Weights of a small transformer language model: normalized queries and keys.
Each number is 128 + 24 x the weight over its row's rms, rounded and kept within 0 to 255. Layers, rows and columns count from 0. Numbers have three digits each. The size before them is the row's rms in percent of the matrix's.

# down: layer 3 MLP down (transposed), 1024x512, rms 0.0803, rows 591-621, columns 384-447
# gate: layer 3 MLP gate, 1024x512, rms 0.0792, rows 592-622, columns 384-447
# up: layer 3 MLP up, 1024x512, rms 0.0835, rows 592-622, columns 384-447
down591 095:104131128142133108133127110135127132153155142108129132112124136121130158119149156131167125140139137135141142123139135125115146137122141122143127140149131132120125170146129116145135125132135115
gate592 097:122122124122109138141115153116151104114135098118123100163127130115102143182114113107142086151144119136100142179109108151151151133118174134146098117111101112115122119104127173139157117133159130
up592 100:128114146146081153141124125098120151146112188138105095123160137137158117165092103121185113150117121129115134158144116129130141099131146157116108088122129130139135076103094177136099138139137120
down592 103:150147154107115145115127103115127119167104132135114125140103118122154121151134175124093117116101110141131118122118130102144136111108127148073112141158169148167139131121183126145112133119134132
gate593 095:092145097153144139132153094162146111145144158122119155136126130112154174131150144175146149131098124125122149156085108139151145169088156124154137124114105140113096067149152115161091119108162087
up593 094:150091123118078080064140172108125152120092150128135149123106140121132134117154118107085100139153131089154143119153068123180127131108149164109160152129131089152142150131126088109139138133115140
down593 100:163153112140168108102129162146112118084099107155166155138131113114130119139116129144103142083148114120146094161129145103091088143140144124091107152111063122123138105114181107151136127121095131
gate594 101:078110108163126126169128158095146148161159161156111105123064172113161166110102151093145132135101146133113141113109120133102130108142166090166159109125103115130131094115133089141101096095139120
up594 098:119129160137105115065131143139104160116100165145084103128109145141131123108115152130128139122093118138130140117164220121126096149041163133109141128163124155119115122116152111101136134119138190
down594 102:122169122124115145138129155077154121133160114096105145138131118147124175113094151153147138154113072125111172169097128128092131121110117094140116129102128176102091156170131160104141138132112128
gate595 098:115137134121109143137170141086075134071127142166169126119115182142069142134151122139108122124141115134085122135143143134101139154129107080135119116117121098112135084150151143110127142121170136
up595 101:116145120110125152119086098167151113133140134101119157139125139120171170175099135104131116121157123128145143115125132136124109148112116094090146144147138139137078120128116149191150104163135068
down595 101:110110106120121131134120156101124154112072120082137133131150117120117151123155125143187121118138158129138112109113151110164102138082117138093107097143147102135091126170138174136142114120135143
gate596 099:159140121111098134136153137148110087151186148134129138127124110130092099136140146125139134134149099128157089131132157127143119136148106150132140149102110112167147131127101096091140126144089126
up596 093:148119140142136132108132155150085116141168133114121102114114089119076086115125154101086142079157143127151101146135136129152108122124105128096121154114081113158112154124132096133149138136119128
down596 091:128154148121143117141132149100159151131117114127157138145137136127105143089123141127162137121118131123113134150107097124133153126140119129120093133124134131085114112127125120117126140154146129
gate597 099:159108109116113115141098157101073155146128108122141099099167153145106101128161121157127154148145136140113136129170126118134189130122136122114180080142150150124134099116110139133109150143121118
up597 100:156106101143093103200156150120126139140112147110130096119113150148156144124093117094121137135131150157113113119141159152127111103114116126126133155125140146138149106123141185112147150141076200
down597 106:113126154087115116147123122120147118129136121159158114156147139113125133125147132123108173121139123110146142119113109132132116086135099101120094127142095083115129121122094137098145132150135143
gate598 099:154106136136106104070123116116104100144120094121090110152116132120139100117164141117130148134140076136141111112120138146144115151128123123156099159114122166129126162091114109164142164150136148
up598 092:140097105111144136079137131119092095150156131152140112121162148153107131110115123115118116118107178145117104123120174159151149146132094152150109124131116120149135096144168082121137099103144136
down598 096:160122153151091074152131112140175120157108152152171096134123171109129114150108130164170117141136094155129180112125127132087093129123130101126120138111104122105135173144139117084150140150120138
gate599 099:154191130146103094136110085147177105104157112103127118043166103098130155106147154169122129133179136056113105122164116112124107148143111161123126147104127132102128118122149126128097117088095105
up599 097:098145097118152096172123145138090104151137098127115123120113104148123157133116131110179132089111078104117139161113157122126183108101132133140189119120114135091130125190139138132077110181144098
down599 100:128141101131105181148143113106125116129085172124083102146122133124139124101131144112128118094081166108132114133127112134126140124151134129123073172142157097160119107082124119116126083121169117
gate600 103:141121147134162128167128145076099147144135087146153117119138125121124151177138163125091111129133141134088113134177162111092132140117146143128097083115090094152155127125137123142131151118089181
up600 113:145169108142138106103145092183176141136206146104121125157097119111123160146125094119147108145129118111152133105167070105143082104127130116167137144133130155153112136086118115130161097125127095
down600 105:137114158105138164099118118109096085133149141147128125143122134125133105172105102131178132119116127133155092168136149185125115098118121127121087148143098084129111145103167117131128144127149146
gate601 096:105125130108137155108123124104132161127118100110138134135114113118118136105119128132156155143114116139148135137072122090136110113110124089117082098136095134134158144076186124183123128176185123
up601 099:106170110103153131110082160118134096144115119137116091090093130076142150100118072140092139151106145141141143120109084158134104127129158142136133145132136133089115111081142166133113152125125155
down601 102:101134146103113107132147154104165124112110140136118144128123139132144132162099114121135138110138142156086124129112133157099125145131146138113138163127157137139111115150114173102161179116124134
gate602 095:172138127163106128098117117159138116157128096121167119103114139148168136108135157130121126140113101123135119124104169112132158122125135122114094140098105119124130156146125112103158143095134086
up602 091:116119119140149156153134147106088149140136147089135118145154103113132128089140113152133100147128092100131118155117186130115091089123099133130075121179123125145116087116114127179148070097119134
down602 090:149132124125138119152145113121136110126142135155188114094121121154146130098135155102133126137141125119108143115181131127162153173091136153091171126120120142122136144125161147120141155109136186
gate603 099:128124109118119115150115141125177101122130083133144129163156128175143112129106189153116130132145125154121138131086100189121128145097128122175135114119081116106117108096145146091143148146140109
up603 105:129107101142118135104131127110099120143121128132158153138112099156150113099104131120137124085136085111128164102112095206127138126103172102143116128151111143146059092149112133142127103085163121
down603 102:094170147139120147108140120125082159130093138115146190115142071137120160127129100102121139120133109174136197137128122107114111141124144196170152126145177112117149121161129148151117122109103114
gate604 104:149120106085079189118132128116128092143107116136153112118114130149134109072155117094123090109099081105111136100156080133145118128099142163130168123107096171105150133169092120143134111170122120
up604 106:131136113115141156164105147118145057121102097139149103152122101106134136104148099130110117139141148107105130087133118117137099137172128115136154114153141094119120122099107101162142121157076116
down604 103:122132114153122088120126149142154088120120155151108104120106146131102132073142146112115122105100102152197106151128122109136169112118153136184155085140061134118157113111147105154135096109127146
gate605 100:110138132135121130112129163142081130136140178158115133089116103120120185133182123073111126163133114098114124152148147127139148156114137111126186115146119138148107134090121185089159180152096105
up605 102:135102151116110094116156102086128139120139127093112137082178097112122137132165114152150073106126063118126137117175142077099133134161167145138098119104135114136117120159154133135139146119149112
down605 103:126118115135127100152164124140098123123102080117104116150139136159101088175151133109126113117147128177157120128149119168108165108155103147139165134125135124133129146087114107105190152131143119
gate606 079:114141153132123131129112155153135141121103139097139118138139094120175119101110081127137140140134122125121165128116119071132115096156119159142096163135163153111139153143111102119115128106127110
up606 074:153108103107131153113134079082183104112137124146122122101106155100094156123126172137156119096115105147148095149094118146108158150101122107142135089084071114162129120108149127126124137160103171
down606 098:127145126132132128133118137152110142131119114130131130130138115127137130128120119126133122134131127134128130120127124107119132120119135141133126137111153127127126108127124132132134130118127113
gate607 107:164092151115148150158143147150131135110111149120160136120155111127094135107135112149114131159139121121178143115127125163095147148178136149112118094119144108134106108181093131170159123133116133
up607 103:154086131142129086144117146141137117148105118107097093168132169171148109122130143147166114140117068098150127117107098114168098152110110143124157112092154125107155164109084125157152102142103128
down607 103:116143113098141135126131150109140124129088126117178111163139117113060140136144136123132135101151143116100128083150178154138114119121143098139099143143118131147121115114166117124139125136144125
gate608 098:111088131136082139111105119123066138151126117128099137134132127108106156117114144121140115117170143099089126136138157108129199127089137135156150132129101116092126151133151137082141130143116147
up608 092:151107099107098076162157094136113134144143149122158119097114128113135184135140089109123119167166151152103127089109172124118126111162140115149136146136144125117126100137145142126111158125118148
down608 093:151154164093164121130092144153149167157127082156098136152140118127120160126120122107124110135114115145147133111127127164149126119166122123126136140152141103134130137112122071175100087123138136
gate609 100:103159117136131119099128095134099158144151094117153116096134089101123097081175118102146107121095117119128159130131118088145157144172162106122179106137143133109118133195164147137137131137093102
up609 100:130143112114120105143154151138126145122141122122146103120134126115157159115111150100145143059108128157116121097126150148145101128095119098113158185142142147119176200153134122117147163166153098
down609 102:138120164113130124149112098118134113179132090181170119121103145086117168087154115100117141135159135127086148146123166120138154089132109135143121132094064178118124105080097152153089159141151116
gate610 099:085160090097123138145122082144099117127111152157102115140138177113121163123114149128129157136112132177128151122058172137065136128124131098167119107141098150115097097123127125138145099143123112
up610 102:109139154092136129135152118152136126118152134093099133150124096148132108134102119128135175121100119142123165194141146134139128130149117136132085138111132153110118096131147145103137081120105131
down610 104:112100120130154131135086134073118152181141165150114099119122163118135116130170141166069165071112146139175115102165135145112165127106116137144124113164110120127131143109158111110078148154112137
gate611 096:099143117123116156182142117150150114090118070121157145113129151132118161152116145141119150108104118111081120108104140135161081120160080128150161121146141105124147169130187143130127180142152138
up611 092:136136115132144097122139143147105167127133128113110141102161144159115136100126151151149133087118158140126186071136105124104108144082139105117162135110171109110146117140150129118165111117129151
down611 094:089134141134131123145126117109129112115137077103116137104160126109129105112156148159107133174143133103167131100106121120139114132140208118146136100063110110136169123113134136100117113161132095
gate612 100:090088106133123138122118190115078111132110147125107140120159171116083130115106147154136136131137155135139134135128152158065115136123131126136128125150100112136164065166108138154113108160174102
up612 102:054081153148130140088113142127139116162131131129141110106179127103113087125082132121120153136125146138124117148165117177138134120112151087095119128144119181126130136167134144109111124153090127
down612 099:142119140104149114101106104093096105134164111150147124162130096155114146111133102112127129132125122133142137142134140118150140127144150142132121126119118104079152100156135123132103145128126087
gate613 106:124175126104117146139143121089121113100141141145187135140176096109125150119104097114171159164149149148136102163174149061124159126127107096125082112122110132119168157138086136126117141121124113
up613 111:124156151111112102101122121036103126122125147112152150146140106110051140079139141124130108176141068150115060139170160156123151105199100135124118133116117133128128102100131115153120132091106108
down613 111:144122139143124151086098110157132153143124113133139182141116142138142130134072064102149119142183164150125058110175138110176143155155122140115108128139118081101140132143113118141116139179141103
gate614 106:130114135138130124158172122151138138079157102126137118126125184131137127146134120153084133144139122127147145106155126147134132154159100114156202111125151104178100144116148144146115155129100090
up614 101:147077102130134129086158078179132122120143103091144100169146174115132103168162128114107132166133162110165122107118153140146112128151095124112114137137138133129102173097131137140135135105104120
down614 097:136109105120139149090105154088119106157120120144131127139130123120113136100139157124157089138137141129150156154097116086113148097120131144128104144101088138113149118162120142100146154149123151
gate615 102:140125129134167127107158159171129132122152096109114108126139104142108151127148131161095122087149112097108117117157142094104119179136123149128132139107120141121123101140113154127107136125130069
up615 102:087169129121116132142098129117146126157091150121142137148147132120124125083152131125168145143163167100093108112166100126105171109126135146144145132172145139071091125157086081133136141122148117
down615 101:108145133121154163086120155136133087145140111174129151191134173111114169129192120132126103117096150083113137131141097134158120119157099155141124142089135142169099098145174113135153097136159123
gate616 101:113129147137123115096159106080107091136161090121115092090120179165161110125152134119070133130110164118162161137148062115088139165159106130140154122146069158152087128129116143091121128153116203
up616 102:130180178147137172171170132168118134109139114107110104105095150138146159139127129137136147151114127150149144141130116157094124118098145144118146159148119137166118096077157124145126127121145123
down616 101:075147148145127132163151130088122132132167105098149136138112116143121145115146135139131149099087150145157182110094154133104167127158106089114099178130105125130110164123132139123145136140084139
gate617 104:096140138113116113101155100116121145144091113084153134093131132132105208146126139087134119120170127114158150105161123130132141129132110134119094100115092115110135138129109090106076134138117101
up617 105:147092131135138136124182136142133156125111107126052113127133147162106108097181139109133157138138141152138107102097092126133131121115133143112124160120119117133146137127139128116140148101116158
down617 105:176175144150143105127144150122131153085107131108123105128103122127153106124133147143098134143153113150072115141132093135127115113153127100134111136083094157117120139093106087110129121114115148
gate618 104:094110109153159150134134146172134096095152078118119119139073159139098142130132114145078139120120150110129132118101105133134148146158144122108166129150088114138129136122127124141126124139119128
up618 109:109105100106138109099110108109119101133130121125135111137113142120153114151107126123102126096151139164119119112100152143108129180121096130127137118101112158170144176118148123172156115119139101
down618 106:114127113163130126132078142138094160087138083114119130178102124136158148110134159118114117115166130155114145143118138149085137171157167142139157136133153127147139131116140149103129105140108101
gate619 100:158086128112143144110150130100127097133121114133124126136124173115143121093095146119132093102152139122132122085134114129132106136116139129150123124130140105151126168095194136133132135142127082
up619 106:093176135115082092112099129162147119119160122107158155093109081121113109121140153147139161165138117134127136146124127135143170139077122135120092162128097118137108088126117129116171117111110125
down619 098:186136150140104111107119116110138130103082162098130097076135165175119106142119120167128175139156122151149128108153138139098106138103120110110107116138117119167083169066129122119137116129119121
gate620 095:129053146182137163137126134109151108138145137113136112113069151148172148070111138114093157112122150133119111109106121137132119114106142135151096119146149128138125148158153154150134117097102150
up620 095:079178135101168129136142134086119114152076142111155107111102141135086151118108136111180127134115086143136122140102130113099124153139095125124114154150122154095090088202124125130110173111163132
down620 094:119078120170153134155116123137156113163118114119138152109113117168174164108108136110131139109126137120143124159118139132135131120132164168140116151118176151153133139071183119126110093136102121
gate621 102:145103102110152105126119151132151121127141148114165090165128154097145147085156103144132110130142151126126117156164123115149112134076140111116140168108125049091127150113109113154160161146136076
up621 104:138092115126115122126127120142114114167127140114109131167161123112058117070134131154138133158147109119130137142134206119148139129126127159142111139123112126100146121122143114136102126094162125
down621 105:095120137121135121069147150110112134105143067131093162161139085151149110122159164120113181166120125144184105095120172084122131127104128155111092113128128168124122105147138133137109106127074110
gate622 100:138116129127111129187122073096088133120142100125074073126117115122146119147092142173098134099135123136147125146116132146123135158140088163139125124119125139161157129131122125140105116111147137
up622 099:150195132096109140123122101135117116133175103113134094138100112133148112133118119149155125107142149142098098156182168132167155103123149159132121105178134140181122153123118141123137146110155132